config.yaml
n_layer: 12
d_model: 128
n_head: 4
n_kv_head: 4
head_dim: 32
d_mlp: 512
vocab_size: 2048
activation: "squared_relu"
norm: "rmsnorm"
norm_place: "pre"
norm_eps: 1e-06
positions: "rope"
rope_base: 10000.0
rope_fraction: 1.0
qk_norm: true
attn_scale: 0.212
bias: "none"
tie_embeddings: false
parallel_block: false
extras: ["capped logits"]
init: "orth"
init_std_qkv: 0.0647
init_std_o: 0.0
init_std_up: 0.0647
init_std_down: 0.0
optimizer: "soap_variant"
lr: 0.00904
beta1: 0.95
beta2: 0.98
weight_decay: 0.015
lr_head: 0.00687
warmup_steps: 77
schedule: "wsd"
decay_fraction: 0.555
decay_shape: "linear"
final_lr_fraction: 0.1
batch_tokens: [16384, 32768, 49152]
seq_len: 256
doc_mask: true
train_tokens: 153400000
steps: 5216
dataset: "wikipedia_en"
Each number is 50 + 10 x the weight over its row's rms, rounded and kept within 0 to 99. Layers, rows and columns count from 0. The size before them is the row's rms in percent of the matrix's.

# layer 3 attention query, 128x128, rms 0.406, rows 82-95, columns 0-127
109:55 56 67 57 57 52 52 55 36 37 42 46 71 45 43 51 48 51 40 31 51 47 40 45 75 49 53 51 55 45 65 62 64 50 45 54 51 60 67 50 52 53 46 58 31 49 44 31 53 64 54 59 48 56 40 68 58 58 54 62 51 57 63 62 50 40 43 53 67 56 63 47 64 49 29 39 46 53 44 57 55 67 10 60 48 56 49 61 39 63 47 41 44 44 56 54 48 76 45 56 54 57 41 66 43 59 49 44 42 34 48 52 50 65 48 44 63 40 44 48 39 37 51 47 58 43 49 49
112:40 53 47 25 66 39 47 52 36 49 68 43 49 56 30 55 64 63 55 65 54 47 54 51 51 58 62 53 58 57 40 50 65 43 55 50 38 24 58 44 59 51 43 50 62 48 58 57 61 66 57 49 48 55 29 45 38 48 47 46 52 27 35 64 59 35 36 61 52 54 63 53 36 50 59 65 46 53 39 46 46 71 41 44 48 46 45 40 52 61 61 68 61 43 49 57 58 41 37 44 42 73 51 50 49 42 43 56 52 35 52 49 69 49 57 39 40 68 40 48 45 55 31 41 46 47 52 59
111:58 35 50 59 42 35 37 46 53 49 48 60 72 67 48 66 56 48 40 42 61 58 58 66 35 43 53 51 48 55 52 64 49 66 49 52 41 40 53 53 68 45 58 39 50 49 42 38 27 52 62 42 37 44 39 41 62 61 32 59 51 60 55 50 57 52 44 45 40 48 50 41 79 50 49 37 48 73 45 55 56 60 41 50 52 65 50 62 37 35 62 55 50 45 54 62 60 31 58 59 61 64 55 39 68 49 46 46 54 52 64 56 45 60 53 42 51 46 48 40 64 56 31 47 52 61 58 30
102:34 48 59 47 57 61 42 51 45 58 30 58 47 59 43 63 42 75 50 55 41 53 55 56 58 45 60 59 42 62 46 38 51 47 57 47 43 46 51 56 39 64 58 61 53 52 50 67 44 38 67 49 30 59 78 49 49 55 48 43 44 66 62 38 44 47 54 44 43 47 32 44 35 28 54 62 55 43 53 50 66 32 54 51 56 58 48 51 35 55 37 52 58 50 45 57 25 54 49 27 53 47 41 43 47 57 43 44 43 41 39 36 38 40 50 36 48 55 54 78 53 58 49 44 47 57 52 68
121:51 49 52 63 59 37 54 39 64 57 64 47 68 51 37 53 44 56 50 38 51 57 54 47 47 49 27 50 48 54 40 46 59 56 54 50 47 53 45 47 43 46 66 49 64 51 69 41 53 50 39 54 55 55 52 57 77 46 58 54 40 78 67 45 48 41 61 61 36 64 53 52 55 48 50 69 61 63 44 53 58 61 41 56 69 54 44 64 57 61 62 59 39 61 40 49 48 47 76 34 71 51 60 48 35 46 53 62 49 31 67 45 57 66 48 39 54 34 41 50 48 57 50 52 54 58 47 31
101:50 54 36 42 59 48 50 50 28 47 72 49 65 37 31 43 58 47 35 59 54 53 59 44 56 50 39 50 49 48 49 51 55 48 36 48 34 67 69 81 45 56 56 58 53 50 48 46 50 68 63 51 33 56 50 51 60 50 31 68 59 50 61 40 55 46 45 56 42 43 61 74 55 45 47 40 48 71 31 43 63 64 48 54 60 55 53 61 37 39 48 50 69 46 53 58 50 41 55 49 43 50 61 51 54 51 41 40 51 59 62 64 50 43 61 56 55 51 37 50 34 46 47 61 74 41 51 37
124:47 60 44 63 59 58 55 52 62 54 50 64 37 69 51 42 48 52 68 62 48 43 56 52 45 38 53 55 48 45 58 48 46 51 35 52 56 26 32 37 49 68 51 43 39 49 43 40 73 48 41 51 44 59 24 55 56 47 52 52 67 65 62 50 47 41 38 45 64 64 40 64 48 48 51 36 45 37 36 65 44 45 64 42 37 62 38 73 47 49 52 43 55 48 48 56 52 53 55 64 26 50 54 59 46 55 60 54 42 60 27 47 48 65 48 41 55 73 53 45 42 41 50 48 37 51 55 35
103:65 30 55 49 46 44 61 39 36 46 58 53 33 43 41 42 62 52 47 47 36 46 48 53 56 60 51 41 55 35 44 69 27 40 53 57 40 42 43 49 51 59 53 51 70 34 44 68 38 47 49 70 41 55 57 37 50 47 52 56 29 55 29 48 43 55 54 65 32 38 45 46 34 45 66 50 37 28 43 55 56 53 52 55 58 40 31 51 29 55 63 49 41 63 46 61 49 46 56 48 57 64 69 51 72 47 63 52 51 59 53 42 58 55 45 56 47 52 51 69 50 59 56 59 45 50 48 43
113:42 67 59 41 57 41 43 45 30 56 64 34 34 56 57 45 58 39 80 46 34 55 53 44 46 52 46 52 66 66 54 54 37 51 56 43 20 54 58 47 40 57 46 50 69 67 49 47 60 39 33 63 59 57 42 36 42 57 61 57 38 59 34 56 44 49 51 43 52 42 35 43 56 51 59 58 36 46 47 46 50 41 59 42 64 47 49 44 41 59 64 56 47 55 35 62 51 42 44 42 62 46 35 54 63 62 58 63 56 52 53 48 55 63 44 43 50 71 53 39 46 48 56 69 55 63 48 35
097:54 40 53 58 58 58 51 40 45 50 57 57 71 71 71 55 50 44 28 41 58 50 51 63 50 45 56 44 47 62 54 67 38 47 44 45 59 45 41 39 33 39 68 46 53 44 47 53 40 51 62 45 58 50 62 42 66 40 61 56 58 49 43 43 54 65 61 38 53 57 58 61 22 63 46 58 54 51 46 62 57 30 53 49 57 41 56 53 35 33 49 43 51 41 57 65 43 38 51 51 60 50 48 42 34 43 53 37 45 43 52 53 58 67 35 55 47 59 49 43 70 25 61 33 67 46 62 54
088:44 64 60 38 55 41 43 69 33 41 52 46 68 54 33 60 52 41 48 41 58 50 64 61 44 63 39 44 64 53 45 53 57 57 50 52 48 45 44 57 46 34 46 59 59 67 58 47 42 55 65 58 39 57 50 64 41 43 51 54 51 38 64 45 43 54 29 66 56 52 73 49 53 51 35 48 55 43 67 57 37 60 38 72 40 37 47 45 55 42 50 52 36 57 42 65 41 65 59 59 40 36 48 46 39 31 55 58 58 50 58 46 74 44 43 57 41 45 54 35 61 52 60 47 55 34 59 63
104:53 57 60 38 42 55 55 51 47 56 55 57 62 50 58 52 58 38 43 67 41 56 39 53 63 37 42 36 59 41 44 59 45 57 47 60 49 60 49 58 37 58 40 63 49 44 63 58 42 40 48 45 69 46 69 44 55 34 47 53 51 37 49 62 71 57 52 52 40 40 45 47 45 40 56 35 56 44 41 54 30 46 54 46 47 43 39 36 56 65 30 74 45 60 49 43 41 45 47 44 44 32 30 61 59 65 54 23 51 21 45 50 49 40 61 53 50 44 47 52 60 55 45 41 57 32 44 65
111:55 51 45 44 51 47 53 47 40 53 37 72 36 53 50 51 36 46 65 53 61 45 42 41 52 68 74 52 40 36 59 64 23 49 47 54 49 48 38 45 48 58 45 48 55 51 61 47 55 60 33 52 49 48 62 40 44 54 62 58 21 33 37 70 45 52 43 48 56 37 43 60 45 32 47 45 58 57 54 42 45 59 27 39 54 51 49 52 64 62 50 65 65 40 64 49 48 41 52 37 47 61 54 54 55 54 39 57 47 51 45 43 31 36 44 42 72 51 36 52 49 39 47 64 52 36 68 54
098:38 48 48 59 47 51 50 50 32 33 34 40 57 63 49 53 44 46 31 40 55 56 61 51 29 49 44 50 58 59 36 30 39 51 41 56 44 44 37 72 55 53 54 45 47 63 53 50 45 59 46 31 45 47 48 44 69 49 56 62 47 40 61 60 60 40 51 42 30 49 68 63 46 61 40 62 57 50 56 56 52 64 46 39 51 73 56 51 73 53 63 42 64 49 56 36 56 53 54 55 42 65 43 48 40 52 33 32 46 51 41 53 65 47 54 55 63 47 40 62 34 35 31 54 56 45 58 54
# layer 3 attention key, 128x128, rms 0.402, rows 82-95, columns 0-127
106:52 52 58 35 36 40 51 33 49 64 58 40 62 44 52 42 48 27 35 37 57 49 52 49 54 71 44 52 54 52 43 49 51 49 48 52 42 44 54 51 49 63 48 43 58 47 46 51 55 59 59 38 61 35 66 44 49 57 26 54 43 47 39 61 60 74 58 53 42 29 49 72 36 42 42 47 45 33 50 62 30 44 44 56 48 32 65 42 52 35 43 37 48 48 57 31 26 50 48 53 29 48 66 54 42 48 55 31 58 53 46 57 46 52 54 43 53 66 58 57 42 39 48 48 46 34 36 49
104:56 52 43 51 31 48 56 52 58 42 55 34 38 61 60 69 53 52 51 46 42 35 71 68 44 43 63 46 71 53 52 31 42 31 48 60 49 57 47 53 28 51 39 60 63 55 41 71 49 56 58 59 33 49 45 45 48 55 58 47 43 49 46 41 33 50 58 35 44 54 64 53 55 59 57 59 55 58 58 54 59 46 56 59 63 48 52 53 57 68 41 47 53 55 50 57 52 43 60 36 41 50 66 69 56 53 72 43 35 46 61 43 26 55 63 52 53 45 47 50 64 52 47 54 37 50 60 23
123:48 46 53 51 55 55 46 36 62 49 51 48 67 63 53 64 50 48 58 42 56 50 55 38 28 48 39 58 41 69 64 61 55 46 41 45 55 56 46 49 55 60 27 61 57 60 58 56 48 25 30 31 57 51 38 30 56 50 42 56 53 34 46 70 55 48 47 55 46 34 53 50 30 54 34 64 61 60 48 55 63 42 45 28 55 41 56 45 55 52 57 57 59 46 61 52 42 41 51 52 31 35 49 46 58 54 44 57 55 36 51 51 60 50 47 43 65 33 50 57 35 48 36 65 61 30 37 52
099:45 43 53 46 48 41 45 57 52 50 67 41 49 38 55 47 59 60 51 51 59 52 45 46 58 45 48 49 79 38 49 38 55 51 38 42 47 56 48 48 55 39 46 61 73 71 34 33 52 34 31 64 65 54 48 59 43 64 66 51 40 48 52 47 55 52 43 49 50 41 38 54 62 62 53 76 52 60 49 56 48 31 49 56 41 49 54 24 67 55 61 63 58 39 54 55 60 43 49 49 37 45 58 49 57 57 47 51 45 15 52 41 39 66 63 56 47 35 60 38 46 52 41 40 49 47 43 47
097:31 60 52 47 48 54 43 45 51 31 34 46 57 59 33 50 48 47 41 62 59 40 45 47 43 57 47 58 54 72 53 43 47 48 50 50 50 62 60 56 42 41 53 48 68 64 50 48 51 37 65 40 57 42 46 49 49 57 58 43 58 69 33 50 51 50 44 66 47 51 31 34 51 50 63 58 66 32 63 42 55 47 25 50 53 50 55 50 41 67 46 60 47 56 67 43 52 31 59 49 53 35 54 59 44 50 48 50 31 45 53 74 51 53 77 63 43 42 48 63 51 31 32 66 54 57 56 57
102:61 50 41 72 45 36 45 58 28 23 47 57 63 65 41 52 57 39 30 51 47 79 52 60 56 36 42 44 54 55 43 64 54 37 63 64 35 65 52 34 61 51 41 64 52 56 41 46 51 54 51 50 35 36 58 44 56 27 38 47 44 53 59 48 50 52 43 54 53 51 48 52 48 48 49 38 59 57 35 38 50 52 37 52 40 55 58 42 55 49 62 56 63 57 48 49 68 52 46 51 47 57 58 57 42 53 47 54 54 20 42 58 58 53 45 44 59 52 45 49 50 54 61 41 59 39 43 23
107:55 54 46 51 38 41 72 51 50 33 48 56 43 59 41 44 50 50 88 52 48 53 53 53 53 46 62 35 50 42 47 46 30 47 59 47 27 28 46 32 49 40 53 52 51 50 24 48 52 47 58 59 38 78 56 58 57 36 59 50 39 36 64 60 54 51 54 48 53 51 36 50 59 52 71 37 64 52 37 35 49 56 49 53 59 47 53 49 63 51 60 67 36 59 50 57 60 52 46 49 44 37 57 48 65 42 57 57 47 49 44 48 53 52 53 63 41 61 29 66 59 46 46 51 39 54 49 59
091:63 48 48 49 62 68 42 49 49 52 45 56 63 50 49 67 40 53 51 55 45 46 62 56 47 67 32 69 48 38 38 52 51 47 65 56 58 67 54 50 35 39 59 50 63 10 43 40 50 57 52 39 56 55 65 41 47 41 44 52 33 32 59 52 38 53 39 49 42 22 48 64 53 61 57 59 47 49 49 38 59 47 49 46 43 41 51 40 57 42 53 36 50 48 33 45 35 56 55 52 50 64 66 50 46 44 45 36 45 43 42 60 53 64 60 49 67 64 46 46 61 52 62 31 54 52 45 37
107:58 56 55 70 61 54 57 42 50 69 54 54 42 45 55 50 52 61 59 39 55 39 55 54 51 49 50 44 43 49 66 46 47 49 42 42 60 66 62 41 50 34 44 55 47 45 62 48 44 58 56 59 48 47 38 57 57 70 49 52 57 53 69 51 57 41 64 54 67 41 50 40 59 53 61 55 62 42 43 50 45 47 29 53 49 52 55 72 45 64 66 56 63 61 48 60 28 48 53 33 51 53 52 40 51 54 56 64 52 73 54 47 43 21 33 56 64 30 48 76 57 58 56 53 32 61 63 49
117:58 45 47 36 37 46 52 51 58 45 33 58 63 41 48 43 49 44 33 54 50 58 59 45 48 51 35 45 51 49 42 73 64 67 46 50 52 60 42 57 71 44 38 47 48 52 49 57 50 63 74 57 51 53 45 52 52 38 50 62 58 36 58 51 36 61 30 42 37 43 45 48 43 53 47 35 35 55 42 51 54 41 59 70 51 54 24 43 51 38 50 56 48 47 58 68 64 46 36 30 27 40 52 61 45 41 54 40 41 44 62 42 37 56 59 72 33 59 55 46 32 52 52 48 49 41 41 41
090:64 40 43 38 38 69 49 62 55 53 44 49 53 43 53 52 39 57 28 42 53 42 55 37 60 58 43 53 56 73 44 64 44 55 49 42 47 45 57 75 50 50 34 36 55 57 57 44 53 28 53 45 49 51 74 32 35 40 52 52 60 44 53 70 53 69 66 43 45 64 57 51 52 43 38 32 67 43 54 44 57 38 39 48 50 41 42 62 59 46 41 38 45 49 40 61 57 42 57 59 50 52 50 62 37 56 44 50 51 47 57 37 56 41 37 45 57 42 35 65 35 47 39 44 48 34 44 32
097:52 63 49 44 26 63 55 47 51 43 49 69 53 54 40 54 53 39 44 54 47 35 49 46 68 44 62 62 46 60 56 48 56 52 42 44 49 62 69 36 41 64 61 37 58 63 53 49 41 37 43 46 60 46 49 42 40 55 70 41 38 53 42 52 49 38 64 50 57 25 52 38 69 48 20 59 37 51 62 44 47 42 42 60 53 46 49 50 46 42 36 49 62 32 44 47 50 43 40 47 50 62 30 52 50 46 64 37 58 42 53 39 39 44 45 58 47 58 45 34 52 38 56 35 38 40 41 31
106:50 44 46 63 55 60 68 47 52 61 58 43 40 54 50 35 59 47 62 55 52 26 72 51 64 58 65 54 44 54 34 51 45 37 32 42 62 43 39 47 52 58 55 55 51 59 54 78 61 61 47 51 51 39 56 51 59 71 42 47 50 36 40 40 56 53 39 50 60 30 67 41 60 61 72 57 34 63 52 69 46 55 48 53 52 50 70 41 40 54 50 67 49 64 57 54 38 43 38 43 55 67 56 71 43 67 53 45 56 45 49 52 44 52 62 44 61 47 42 43 48 55 55 44 45 46 48 50
111:37 47 47 47 40 44 45 36 53 59 44 54 45 61 65 45 56 60 43 54 57 67 58 55 60 44 64 55 60 57 48 47 69 52 54 43 55 73 33 36 60 57 35 66 47 66 67 50 45 47 57 54 43 54 71 57 46 65 52 34 50 57 53 42 37 47 56 62 53 42 42 30 64 37 46 53 49 64 67 65 53 52 59 56 61 48 54 50 55 55 33 48 49 38 65 59 63 33 63 53 61 46 38 51 64 58 32 63 51 51 63 62 60 56 39 38 56 40 42 65 54 59 61 47 64 33 50 44
# layer 3 attention value, 128x128, rms 0.441, rows 64-77, columns 0-127
101:58 68 56 55 45 43 50 46 43 48 54 39 49 45 48 40 41 26 45 57 42 38 34 49 44 55 42 49 48 56 49 71 48 56 61 55 53 67 53 33 60 59 50 58 46 61 49 43 58 42 58 47 48 68 49 79 70 47 59 56 63 46 55 57 39 40 35 48 44 55 53 56 62 36 52 62 55 63 45 49 63 61 54 59 47 59 54 45 61 61 59 51 66 72 54 69 53 58 65 79 45 37 51 54 38 44 64 40 42 47 77 51 48 45 55 46 48 45 60 45 64 35 52 61 54 53 56 39
089:50 49 65 63 52 39 40 47 64 52 48 61 53 56 56 44 50 54 30 33 49 21 60 54 43 63 28 43 49 51 50 66 50 63 54 60 45 43 51 47 46 60 53 44 56 65 47 49 56 63 47 52 64 39 38 60 49 43 64 51 43 53 54 50 51 51 56 48 55 53 55 57 62 39 42 49 48 65 24 44 55 49 38 54 50 53 69 58 51 34 67 38 48 58 37 35 46 46 41 45 56 33 57 60 49 65 36 49 43 59 71 35 66 63 45 49 43 71 74 43 56 45 48 69 56 53 43 40
096:63 52 56 49 43 63 53 57 50 51 42 51 53 52 42 57 54 85 60 42 59 48 52 30 47 58 41 56 57 41 53 62 63 37 60 64 48 42 57 56 24 32 67 48 38 38 59 53 52 43 47 58 39 52 53 55 52 58 52 56 59 67 42 43 49 52 51 54 57 50 48 66 39 58 42 63 31 55 43 59 51 42 60 48 68 57 46 36 44 52 45 73 51 35 53 45 48 48 57 43 64 39 38 47 34 52 59 69 53 42 37 57 45 74 57 49 42 32 49 42 59 51 68 32 48 57 60 58
113:57 49 73 36 47 54 58 54 37 57 45 62 46 65 49 59 53 42 41 53 50 42 44 33 34 28 58 50 42 42 24 49 53 50 65 41 56 51 21 44 43 43 46 33 49 51 68 34 57 50 55 49 51 54 57 36 53 68 53 36 29 47 64 57 68 50 45 33 52 46 56 35 51 54 55 43 40 43 67 66 63 55 48 40 53 50 43 63 53 64 50 40 54 47 41 51 49 34 49 54 51 69 39 40 56 54 46 42 59 53 36 47 57 65 48 41 38 57 60 53 25 52 57 48 53 44 46 43
093:32 68 39 62 68 43 54 56 55 55 63 49 42 42 45 62 52 40 41 43 68 53 45 57 50 58 29 49 45 55 46 50 41 51 55 36 44 39 41 50 47 56 31 65 51 43 75 51 54 43 60 73 50 49 47 49 50 48 42 38 41 53 52 60 45 52 48 38 67 49 62 59 51 53 60 48 43 55 48 39 47 28 45 55 57 57 69 42 39 45 52 74 52 62 57 59 62 52 62 45 43 46 59 67 41 55 61 32 70 63 55 57 63 40 50 61 56 51 54 53 58 79 44 46 59 52 43 65
091:50 29 46 45 38 55 57 51 50 33 71 44 63 60 42 51 60 48 61 55 55 61 42 56 45 34 39 43 58 31 42 60 56 63 60 49 38 41 54 60 64 40 46 75 49 47 41 62 65 50 39 64 50 44 59 62 46 55 45 54 49 39 46 58 63 66 54 42 51 49 45 53 49 56 61 41 30 44 57 69 50 53 55 38 67 57 57 30 55 59 62 44 62 45 48 41 56 53 27 27 60 55 46 40 40 52 54 52 61 55 52 52 57 70 41 65 41 40 54 51 48 52 56 44 58 34 55 71
109:52 62 35 55 44 66 61 71 45 62 53 61 44 51 60 59 59 55 67 58 56 56 62 69 54 49 47 61 54 53 45 62 49 33 54 55 55 34 50 45 42 37 41 38 54 63 59 63 52 59 49 75 43 42 35 43 46 39 48 48 34 43 48 56 49 48 66 59 50 56 57 31 34 38 57 42 28 60 47 63 59 47 64 41 41 45 33 56 46 39 63 61 49 32 66 54 44 50 46 42 49 34 45 58 38 63 52 38 72 63 60 49 54 32 44 41 51 39 51 48 49 54 58 33 50 55 51 59
085:60 51 65 71 36 35 51 49 67 46 60 57 46 53 51 54 45 48 51 40 43 66 50 53 27 44 37 39 61 59 51 50 58 44 51 48 56 65 42 53 54 50 59 46 47 47 32 57 52 34 60 49 53 43 51 57 62 39 41 41 48 38 64 36 67 28 17 49 50 45 33 38 48 44 40 42 51 65 50 67 43 46 44 48 44 33 39 59 43 63 58 52 35 61 64 59 42 50 53 64 50 50 42 51 55 48 41 64 37 55 57 30 41 58 56 48 41 50 53 32 50 48 46 38 39 60 59 34
083:58 47 38 25 51 44 48 51 33 34 57 75 46 29 33 55 52 50 46 47 54 66 52 46 37 63 65 38 49 33 37 62 39 46 46 62 58 40 63 55 54 48 43 67 46 36 53 42 42 57 42 47 50 28 48 44 47 49 58 56 33 42 42 46 53 56 54 36 31 55 36 56 61 46 55 34 55 42 48 43 52 49 57 46 48 49 45 48 60 67 54 48 56 43 29 49 54 57 32 72 47 68 47 54 51 56 56 56 42 64 54 56 56 54 48 51 49 49 42 77 46 47 60 73 50 43 62 55
104:44 46 61 40 53 51 48 41 46 46 42 46 56 30 41 52 65 45 56 49 38 60 65 47 48 40 53 44 52 49 43 56 40 52 56 50 49 57 32 37 61 24 33 46 51 48 52 44 56 50 44 29 68 39 55 40 54 50 66 53 58 69 53 36 50 51 69 36 46 47 38 41 48 53 47 37 60 60 72 47 40 39 65 56 59 49 47 34 53 65 75 47 45 50 29 43 57 34 46 42 57 56 39 63 58 42 38 42 47 43 37 41 44 30 55 72 44 35 45 56 52 62 50 56 39 44 51 37
098:51 47 55 47 60 45 59 43 45 50 47 44 57 63 51 29 46 51 32 47 27 31 40 38 16 38 58 39 45 50 48 38 51 39 55 39 56 56 42 45 43 54 44 50 46 58 39 42 40 52 67 54 67 59 58 32 62 47 37 38 48 42 46 60 47 66 39 47 48 68 38 33 61 40 43 52 71 69 51 56 43 57 40 50 44 45 47 62 60 50 49 40 53 42 48 44 54 50 55 46 46 62 56 37 56 47 46 36 48 49 39 37 66 77 55 45 51 43 48 40 41 49 40 61 68 69 49 49
104:42 48 47 62 39 38 54 63 57 63 67 59 53 52 51 56 57 60 84 41 44 54 59 53 65 65 48 45 57 44 50 53 61 41 35 68 36 64 52 56 58 51 37 55 53 50 63 45 52 28 40 47 51 23 43 56 44 60 61 68 40 36 49 48 57 17 66 43 53 57 31 59 50 45 38 49 45 59 55 37 49 38 59 52 52 44 57 56 43 52 42 43 46 37 55 45 39 54 38 59 65 44 43 50 42 44 47 43 38 56 53 35 52 49 36 44 63 40 54 47 50 41 41 64 44 53 58 54
098:54 60 56 43 48 49 59 39 47 54 56 49 49 55 38 35 33 29 20 47 36 27 58 49 45 45 49 38 61 50 53 37 47 63 57 53 55 69 34 53 45 65 24 49 64 68 47 59 57 32 54 30 59 71 48 53 51 59 48 47 49 53 48 52 39 65 47 35 53 33 46 35 54 38 59 56 75 46 60 50 46 57 51 46 58 49 58 52 52 45 46 38 48 57 54 56 39 50 37 49 59 45 60 31 47 52 58 48 51 59 44 43 50 52 66 51 46 53 62 59 46 54 55 68 54 61 66 40
082:57 43 47 40 50 60 73 43 48 29 33 56 52 39 33 33 41 43 44 46 62 41 49 56 53 41 43 71 36 46 48 57 46 59 55 35 54 33 48 52 66 49 45 61 31 38 55 51 66 44 62 58 30 51 54 52 32 44 31 52 56 56 63 59 46 57 35 43 55 71 56 44 59 54 58 60 42 37 48 48 50 48 59 47 48 53 74 53 54 30 52 26 64 46 47 42 42 42 38 37 52 56 63 61 50 56 53 46 49 48 51 51 53 51 70 54 49 50 36 52 54 52 60 35 37 59 46 37
# layer 3 attention output (transposed), 128x128, rms 0.396, rows 64-76, columns 0-127
103:59 45 44 47 47 40 65 41 49 64 39 49 30 61 56 55 61 39 38 50 53 61 55 38 45 51 49 36 46 59 45 44 72 50 42 36 61 50 47 43 59 37 39 25 65 44 45 32 40 45 51 41 58 53 35 54 42 43 39 49 53 44 49 62 40 69 63 52 59 49 50 30 43 61 60 43 72 37 53 52 44 40 47 41 25 44 48 37 61 49 38 48 54 41 56 30 40 47 47 43 47 33 30 36 54 60 42 71 57 51 41 64 48 35 60 52 31 43 55 55 52 45 44 50 47 52 51 52
092:50 55 47 49 42 49 48 46 47 45 68 58 42 47 50 43 34 59 57 47 54 45 44 45 57 46 43 60 43 29 65 39 56 52 48 33 48 68 45 60 59 48 43 44 43 44 48 51 49 44 61 30 48 61 55 53 34 56 48 45 41 48 55 46 60 65 60 49 37 28 54 44 43 48 50 49 37 29 69 45 65 31 61 50 52 34 57 44 47 48 31 71 41 46 48 53 40 55 71 47 34 41 35 63 38 38 72 45 52 55 45 67 67 59 59 51 70 57 55 57 42 46 50 71 49 50 50 66
099:60 65 59 50 54 39 37 47 58 37 33 69 58 60 60 53 35 26 36 71 44 62 65 53 36 56 29 59 56 48 60 33 45 52 55 56 38 69 54 41 44 58 46 45 56 43 20 47 45 49 52 67 49 46 51 50 55 52 57 61 59 45 60 48 59 36 53 44 55 62 60 52 57 44 52 55 45 50 55 47 64 69 26 58 49 44 43 76 57 54 42 38 53 51 68 42 59 51 52 54 41 49 52 60 42 45 57 44 46 46 60 31 45 38 39 42 57 51 44 52 45 42 51 44 57 41 38 43
109:40 44 43 55 69 22 58 66 41 35 40 52 49 64 45 42 54 40 66 33 63 47 62 58 57 40 56 56 37 55 48 51 41 46 51 30 58 45 36 49 49 52 56 40 54 33 29 64 36 66 37 57 38 69 46 66 49 39 67 58 44 58 45 41 40 34 39 42 62 64 56 53 48 43 53 52 40 58 33 55 45 46 47 57 52 52 53 63 45 54 53 58 37 44 33 46 66 51 65 40 56 52 60 44 47 69 50 56 41 36 50 58 52 47 53 32 53 46 41 54 65 44 51 56 33 47 51 48
097:44 44 43 58 30 45 51 50 62 51 54 56 39 49 40 56 52 42 60 45 37 55 56 41 49 54 47 45 45 52 40 61 49 64 43 71 46 48 47 54 48 47 59 60 66 56 24 51 48 52 52 54 49 40 56 42 44 33 53 44 50 50 52 46 42 38 32 54 34 42 34 54 49 45 34 53 38 38 54 45 39 39 50 45 34 51 57 48 36 44 47 55 48 22 28 32 47 35 45 42 55 57 46 48 46 58 32 29 56 43 26 55 39 44 54 60 31 64 33 59 36 39 59 63 48 52 52 27
095:58 63 51 45 60 50 64 42 58 48 52 58 52 63 30 45 45 32 61 29 36 56 44 70 56 57 49 65 48 64 50 38 46 57 42 61 53 33 29 52 54 30 52 31 48 38 55 44 60 45 62 67 53 31 52 47 66 51 52 37 53 65 49 48 56 45 46 62 37 42 59 71 65 65 47 46 69 60 54 49 49 54 50 47 53 51 59 52 67 57 49 30 45 38 55 56 43 66 60 45 52 53 56 50 65 67 48 51 57 47 42 40 63 48 63 38 66 50 42 57 43 48 56 58 56 62 57 41
110:63 53 63 65 51 36 40 44 40 54 45 42 74 49 46 49 42 51 68 31 59 58 50 42 51 30 56 45 52 31 55 37 61 60 53 72 50 57 65 57 60 62 44 60 54 56 49 37 52 59 50 50 43 46 59 64 25 41 60 47 68 38 41 65 58 46 44 56 53 47 36 54 40 36 45 62 68 53 58 48 45 62 48 58 43 53 51 51 39 52 36 39 34 68 55 47 48 38 48 65 64 60 65 42 40 60 49 41 48 42 74 51 51 48 65 57 43 44 33 48 49 48 61 44 52 44 57 51
090:51 69 29 48 64 60 48 59 49 70 52 46 45 39 46 44 54 42 43 23 58 48 51 47 62 43 53 65 37 45 67 49 48 43 64 48 50 46 46 54 45 70 55 40 48 37 58 33 38 47 62 66 63 65 29 55 47 42 53 42 54 47 60 49 38 48 62 51 54 45 41 35 44 51 56 45 44 46 51 48 39 53 57 55 47 56 59 51 53 22 45 54 65 66 55 49 41 41 55 53 36 38 34 66 38 45 45 37 55 65 53 48 33 49 29 50 65 58 56 35 70 52 59 52 57 51 59 55
096:43 51 50 49 58 66 57 32 56 71 36 42 62 59 42 41 38 45 41 57 36 31 48 57 59 36 49 57 41 66 48 46 53 62 62 48 53 57 30 40 43 40 66 50 41 50 61 59 45 55 55 39 52 74 70 40 53 51 54 59 45 54 55 65 50 48 37 47 48 52 48 60 54 48 49 66 55 66 38 50 55 56 35 67 45 49 52 41 46 45 55 47 51 51 42 61 31 64 42 46 48 57 35 45 64 50 38 72 57 30 37 52 78 28 49 39 58 43 56 45 51 48 41 47 52 49 41 55
104:46 49 34 44 58 37 52 53 66 28 62 60 57 65 46 43 37 58 39 54 60 43 42 63 52 52 54 61 40 69 37 46 54 56 59 42 42 48 55 63 50 65 61 58 43 47 66 52 40 67 45 42 38 51 52 46 77 57 46 46 43 44 48 52 55 47 42 49 58 56 59 43 49 61 46 58 62 38 51 35 52 80 57 60 56 65 62 67 55 46 45 65 59 44 48 51 53 57 49 36 73 42 36 47 38 52 43 49 62 32 54 71 40 69 42 47 61 43 56 54 45 39 55 42 52 56 58 62
101:71 61 52 43 54 47 57 62 51 45 43 51 50 51 56 64 62 58 50 44 72 64 62 67 71 42 67 48 28 47 66 46 48 48 58 48 56 44 63 48 53 30 63 52 58 41 50 51 51 65 30 45 39 68 50 67 45 50 59 44 57 46 52 39 44 38 47 51 52 58 62 68 39 66 49 55 36 34 51 51 68 42 74 38 63 55 44 48 33 53 67 50 74 48 35 54 43 43 41 46 43 57 44 63 53 54 49 54 51 50 46 57 62 58 38 63 58 48 57 50 59 53 59 50 42 62 53 58
112:57 49 41 45 51 47 61 55 70 40 44 45 79 48 49 66 53 33 28 41 55 46 42 54 56 46 44 48 45 53 40 45 59 47 58 57 53 61 55 52 50 61 57 54 65 45 61 49 50 50 67 36 49 60 61 49 71 40 35 38 47 65 60 60 56 75 41 56 34 30 57 54 66 57 46 34 55 56 54 39 48 48 42 62 55 57 39 39 54 38 40 49 36 48 56 48 46 45 55 38 46 44 69 47 46 50 55 48 47 41 58 61 38 62 32 62 46 51 54 45 60 58 47 35 56 22 41 66
102:49 58 46 48 49 58 48 56 51 42 57 47 46 45 50 41 47 37 50 46 51 56 39 43 55 73 65 45 34 52 36 48 47 49 57 35 37 31 45 47 59 42 55 51 49 39 52 56 59 38 40 44 47 47 27 70 46 37 46 50 43 43 53 62 59 61 31 47 47 52 42 64 19 61 60 46 31 36 64 66 53 50 59 44 51 41 67 49 57 58 45 60 64 33 48 44 54 59 55 42 24 55 39 66 43 54 52 62 43 36 41 50 35 54 51 43 50 63 45 49 58 51 57 42 25 44 51 66